Part of a small language model's weights.
Size: 10 layers, vocabulary 8192, 6.73M parameters.
Training: a variant of SOAP for these matrices, 463M tokens, 3536 steps.
Each number is 128 + 24 x the weight over the matrix's rms, rounded and kept within 0 to 255. Layers, rows and columns count from 0. Numbers have three digits each.

# k: layer 2 attention key, 288x192, rms 0.103, rows 157-188, columns 0-95
# q: layer 2 attention query, 288x192, rms 0.0985, rows 158-189, columns 0-95
k157:155127187135204114104119092118135135134097114146111112154123098147126121150103128131115139115157122125141128073128089170117135117103137154112140143140146118088148141154071136144151102110148138114117140113131116129140133117110127115133099125128112110143105087130132137109143129146104143110
q158:142127112105149141104148129124139127123114128101118126133113101158105114136162138147124115144106127128119135116162152144142099114113113124149139134113113113127150081128124120133120117137116155116125120119170161103116126134122105128124132155116136116127124127120133130135127158094131138154
k158:129152123120136147127128153174131119150109116139130144114083126150176136111157106134094112122115119124136111111122142105166133136151105083145136130141134116130121113120137105118136101161099130141162138147134133131111165136125139103132119101122116132115124123141134149150132117127121159116
q159:149130121164161167113124138183172107150105150089135172164162147098116170119130153137132118127101164122106149129116113156107140115138120097093144125113114142103097106109120140137110145113161092128151076131130133141130133100112112120124128179176115166122151131131176127132127112125152143126
k159:132148077122132094127131120186113109094114153110126112146101118140110122141110146150099114121133132170104105126117126153134132119155109113102093143127141145131148169154144096152091147130132174126117138147188103104129161116116119104157169174145126179107157099138158129138133142140122129124
q160:138160147131115169113162124101111145084120150117122108130098140137106131141139196111106124152114151136122132119131140118141132107110119151157078104098135132155120144125153130122135084149124126128158149122129139126145105148121161149124131158125123151119108175130087113148098118164147135128
k160:098153159153162118123124142110133121130121094128160119141103136121154127139163127118123120129125120144119128128122085120120145168105139133173123089073118084143136094098123147117183114082157156146169117106142094137129127140128138123140142143168140145107111141139141103150121125139137124154
q161:143168141093136133136119123145131133087130105119102144158154098123122121109147111128126122170147110077209167115100118136112148103113136099116150104114102128126143130160124145162139124110114122149126084128136146155157122131143103160120158122191084111127147127141124124158131153112102147141
k161:139126130152132159143142065110129118106123163131111138185123169147142122132119171146119111128148126123127158146141072150073114143112127149134151141154128124151146149125112105142117141126096110126134134125122120130114177115136151123131093132140095119108154136109150126112137139157102085142
q162:131143110159136123134070131131138121091138128124128106117094132151106130170089137092134154131122133115133100157118139153108084132178126124111133075177118117102112126128119154128102154121106128097124156077120104132109153169120093106144099159111120107139069166114118080148137112142158156129
k162:145166158131099131119128113118105151106111117127114109123129152105117148126124134138133137107093144101142158065126113145157090103136132103136104116148127113117143122078126102161137132131103156125080137116098119151119128143094116115106126119098141149166107137136145099147154097103108163136
q163:168117100141143119136115113124154092144190134112147109122112125131125128110076137146107121151124127076135124160126137126145108156128132121131145077130143158156188157150116108157147150099152132112118158115143132124140167158146111149135116108124137118140121165128131110093101131122114107142
k163:118114129117112109130154096148142111138086112164145135082150150111146156147153084135102158110076124101115111125109101145133151151167151114134149110073130153150143139147148106108114154143110114109138109151142143121123140147122105091128112113133110108142128135137093127124132143104131111128
q164:117120143184097136132119138176122145153123149121119139107104183121108135137109121111153144107149130124118117142123118126139119088130175096149100109115109131090155154113136149137154165120113123125136143133106109087121109152131152161149115169152156132134147162139168111128109105141110112170
k164:137143140119123156084138143141147161138128121132091149086094137080136116152114139087109149134130157147101137093146120116127148131122124119128143127146138110129118153132139107125151124146137141082144144101121129156133109133116163132126117142114116131121101149127136127122099121145135134138
q165:151120129140145110111104122075106130119136112125144143165115101132128131151087131139149132123169135140100143128136162135128122139100138082137175135121148130116134105103095123123177167118141111106097116144127115124119144108098125121165185139145157130100138117095153158140121154114139154136
k165:135120116106126140123107155125190141138132124129140158131136112168079135141095165133158156091159130136102141123158120114150136138121122099132125115103124111156160107140146136124102136147098135136133113143096117116151117110098111151131136141119146134126149105140149164132148150168150148069
q166:142129155155138118103141117161127146124165133102167121118140136128159163101127109144100126139156121141118092128141101142154130133122132123149167143124110123119104103142113192126121127105137101127128136135116091109133132132116157144111158123107111120131126144151182110141148114147136181112
k166:137127094129111122110124120147122164103139109119140147130125161145117123122120158126123147150110133133115124127094150125090147145114105145159158146123124140149117097163128155133122131106140107113125114101142150113154105111113115165172083127121108107171082138154112181123140134113096136175
q167:162171103153142126151141112113130125140104155136125161136143095126096099094075148111141129110113106099109096081094102100137123143128119131124112116064093128115107112127117102125151152164103096143118133132101146122148110131100130080126120085107130152099103106156104103156164138118132137111
k167:119144099143141129112129110129126119152122124109115137178160121106132095144130143091145148139104125124102131110137113109120126084132144128148129108152143088132135091144123116174155116114099139137103121124140124128121121141103118107163144114124107101099115085138145108150128154145127155141
q168:113121111126118128103130106119150134148163128156141115200140132128103124093134147138157146123140097125136139130111151133168087109129160108133120146105115161117154173120144143132133127146123135080133190104115148127174135093122111131162126144122084129113148093129133099134141104137108161103
k168:130141104114129159116118099104126118110126108111156115148150155118143149111130124137097127104182091136164118103103086165142131124130152111122137118123125109095161142151130120138148130154087114102087114085094133159134152129134146108120157099123133120142127093126147085101164125103111116124
q169:160118132114118125086118132097199149143116119114106117154121100150147099123143131162137136145155107109144145110133175143138138133150140144146145128144136149114125148102136111160123131131147117144143120123160171159128151144127083146144143111134139108093108112184137101104099123130111112128
k169:128130148112114144130132127156161124129105155154121135109152168116136145098112132130161117118132105152089148148092123123155110159122139110137154161129156102106100088125105180114139113121116135134091135188142153083124170100109178110124129146130146128098162118119144117163121129161116115095
q170:187120139143157145143118113142168121152108094099112101123120124136146142120154117122106117158141091113145144101130128076120111140169116122082121120095137165127146104141143119103088149167120123146133194114138103132153104146149137148156164117107142141146074117129139124137120158137156101169
k170:106126140137105123142177156170149150133126114114146144145141130150124163128146129122151138104132104108101095146150069154114131110135142124119111137112119141118128146145124117153156132149159120124128134120183124115125163127137142157161141130106120107128122158194134160127130113131110117130
q171:125128112127134150106135103171111124115092116103132155126099148137129152139113126145095103177164044118121160168143134107131119119131112140135117084136136151176131128112099130129167119152137135168155125159124098164154085146165145104176145150106124123122111103123131126162160134126102143116
k171:131109123134131151102152128136136122078133152149097131099120106167120078115144155137160145143102072112124122100150133112106139131158111148147115112105114138112131131134124128140147147114131110096138108132178107139104140112126133110131139145095126129106113130140137182178142143162093144116
q172:148090124143112138153137090107105114122142116129124148133114157146127122170154144114132093149097090107142125120128097150123111111118120134123120153112148142118145139139106100120128131132126129150142099130121158130112150118152154093111106106106083100099089152165158124067150125150162160120
k172:142100110142116107093136143111133100120117113144151128141138123132118143137109137131141099122105129129124111153118119127156107073160116121150134152153137118136122107130125087116098119134063123115135105126109118157135149151149123120129113112146112106129147128127128160130135108144116189105
q173:152103133181108145161122119130115115124142122106145145142093135133139131129152085133144144129096090121164135073125155099123104126121132126125103167146095148093126106131133125159160110122121132148147152159110126130128146154119160111075162141146132117124156110162174124101114151121152164130
k173:096126113136150155103130112120155108133113093127128148148128139141090120189129156150138175112114147127096114157089171114134118115135130123113122130114125137182139122119112153087135114116127127103148128160143129159153135107117131130131125156083095146089106086139102109116100123147118130153
q174:130130097141154146143093137131136089126166151089136102061176108096132160130122121137097107122135101077149126111125134119122122150157100141126107128158103159113085099129130125127146120136138114126133115126139141158123118094107113139147159143139162131145132140145122114111123103137123117135
k174:090116061146147123136159109112082100135120107107106140118133154128156169114109119087174153160088123155095153114122134121126133121117130128117113143128122107116114105081112102127160115114133120135132135132110092124126138106096130102173167172086163152150106125139161121121073116133113127108
q175:087122125132121138138124102123110114128127100138113125113181124095109110121155119149131171101107132129143125135111136078163132117162123135156134135155155178140121135105126107102145170096162138138138144155187127088130115131099134080146125156108126124127134123116145125110109127102121130143
k175:126128111133139142107156102109130129106108124142121090161131123117132155088142135167119144144134132158129155147142136102135120124187097114151146108117154155105150147149116140148157125161143123117146146106145121132129114149110076130154114091121154136125121128118110115114084124152112131139
q176:114148111168150103133174127186150147099085150110147126110123092126143136165149173119126154140097111119171119161146156140130098173154114133107100117145095172147157126107134103138126126122116096130124130140151102171088145116168138094153086107111118124161110157128130114132147130083152123135
k176:110119099133124135127183111150119098110069143116109141119144122112159106124151112168141091110071115129151088113137137169114117140145140132118107097160109099119132153133156132140138115136101109117143136135154131138131139125084134135143122136101123149130152088133099135124153124108122102145
q177:116125130136133124145180104104160109165126121124118124143163115095082151102111125133133119115152110105138126133119143134139149122129140156137144122133091122145133140159151100115142121159168122159108105122093160108132178134126128152129124168150160117153133115129121136136122132155108102107
k177:160112133125126155163124108131092132133150160104108130151138089154098135123127105142120155129119118116178180110091130147112108157137114140103148158139102120100143143138118131118110112084120147150139092122124140138111157130125138173119155110166153112086128129173099090114148098125126153123
q178:146129111156090129106133136082140158125106142100135138130164155151121050098097139088108182149098124087170133119123131131087108144120171105161114145129123137136122145152121183123135132138110131117120107130171160115122134141153184098139144083152156154150113127116128127118146112161134108103
k178:155150119135136131120134110098190115140156120138186076118153170109126087135112112089103129137139104098109131146105128144151165152145097095110114120114116125159133126118119139150142095103116131157128136157109140112175132131179137185134124094082107130131123154113124141130140120155139150127
q179:158130136159121116122149175146135094119142112115104094139095129139117103126131131155133107131116083127125084151179152107168173125129160153165114120179122142131138129154119150082174122148139111120108128134123128127118150123140114154156152124112151151116193158107132126100151144122144128110
k179:106160144106151132119117134152115101149125118136111121115157134147086135128111131115112119121092098135094127137124173101139166145100172057132107143167114113095151122141111152124081160156124161117130139098105082132106130100164134107137149122108119159125135143134109136089121148139155126136
q180:134139148144147123111124132148109125120114124180158112154126111082108136109104103144095151107095139148075103119084156139128192160139156115128122172155152130144127129171111155113098112130126140141144127112120140127111098105115093139116105124135129144132119141139142152111122132127108152142
k180:127129110168152156125108152145108127102119159146154105089120143101130117124118117131132134126124123091134123142134106123134110130161136166144138106132119152125121115111089138138128152127119127110127121133115123137099154120147145110146125112140100122113116130121154116100138104099117137146
q181:130155139141120144158147144177133140129175141142138139113151108142134145132114118103125172146092093102168128162117127141129157089157123170178141122136213150119104097133120125125114095118107120142131128118132134101075135096110133149092145139099126107118115100106105130143129164128097125110
k181:143124148115155148151141118143121139187111144127114134132149123101121136135108114152111106141102117123166096135152127109110128129149111150119135094115120187097113105097151123131121123100115154131077091130085150184108133102098085113123098137079114134084148165093117116156130124164134149148
q182:122123165136135141145126156133142109090141075125162147139148101153097107128122149105126115139146163131160131159130125154105141128082120125125157163145087098137116137131171139102128108133112127149161131139162141165125171111162176101091105145146112110137128122116117132108113134162125168094
k182:141084111151116116134081138136109140132164127127119092132081144170157114157133166129141090150135123113094130116124103166147148126123119116093137122134164112112117088111153159105142094116128114132101156120084122147163136162151127142151161120146112100117113124168153141136130132137131174144
q183:126138156102096140153129132147136111137147151117148150115155134102117141117134141117132145189155168121106165134140150095110111143143092109121115126110143087112144112074102167161177080114156144152120115135116119139073104128166119129082125132127138101124145096126108124121123134107128105110
k183:145087118114133121107113139099104133134164125120117143125142126131084151117125155141126137160117140126146110131134137133144126124114146138111112134125111158114126099121127166117139134105117135132167153129136086087115132151142158098114079156112103097093133106145123127088116149142120132127
q184:087178142097101074131110144153115109165149149098154137107113109171157146122150114124143115145123204082165119161095143046125137115155095096117137113143153141097150098143128158109160120136105128145142123085100139146134128120098157089110150106075164136145139141139134144120101146141125117136
k184:087140121147105155150142154167099140103123138150175141112133144162107162147169097138131119172137163114134142145129105125139113108110110154115128085151137121105113101119167146113144091102143159126132120142140072121153103124116110147145163132108118132072129111100106150096127144127098086147
q185:119098154148161141118076127128149145123134132098125100135128111137146137143154128113144126129154111138123111136153129126130142152133118105120112136131125134134119156119142120111187120152128118132088105087178157121161124137133097129145149177153144145138125092121115154129091162112123124122
k185:143173114143149166108114129127125143120135131149104093139100144145116135123094133139143141121151180120120097103117089122155133133117128111157144124112118127138135120148163162160145090131143074116114080095135119139109133119148122170115100148093149143113152143131108123129106119137146148128
q186:122148143104141104099097173157136111113182118160126142110113137164133139107156108154115111140123115119155110138148123159144116140140125104096111132146155133107114133104131121108123108171141096134146139150116130129137129106129141134135167103174115104105156120158110166091103134080114153125
k186:127135130110109127103111107153126138101152120150147130099172133153118111131136124088152143144140171105113090102136142109120137138115134115154137113165139149141107097165107117108149173112104141151126113125151095111159123106113151144127118146150141106153127164138118130098089141130128091112
q187:123137134150123146138134160142124136169126117133106089092122116121141126131106135153128132128153098158161163131125106139109072134119129160134042151125126115139148121143122146137158119122140130122103124119137108150112138142102183121170130120075133144155124107139161075098147188140107149152
k187:120130132099125114131140086131088109090097147184118105088156132106127126119125147097146118132114116154118158142147119092139124119091136133113081139110127120133106131148149152140086121118156113155134123111135131132123096131130170151149127107142128135099123121181145137163103114125110160120
q188:132154105092131128167162126144128146126127157146116081146139127137144087130121100158101089137138103128102178150145105144125130166115136154130107151177104112110176116129114127113127102113119121105120147140153123116136094134125107127123080075131120109107156161174098162133141128159131152115
k188:133114125121122150087110134101139150105133103098140128094153127154124119151127121157152132142139108110105115160109126163141133088103123104145117126178120093139143104121133095139117107131125129106131118135147136149122166138099111108125130135115137116124126119131111097134101125096139125116
q189:117137161138100112124123116143119165168107177162130074123118105124129112139115141176158127129110135055140133119122088132156140124155145143098166116156106114145145146136173078136116134151110115113094162140137168122096115170116153123136175098156132086111113139110141132110144098134115069155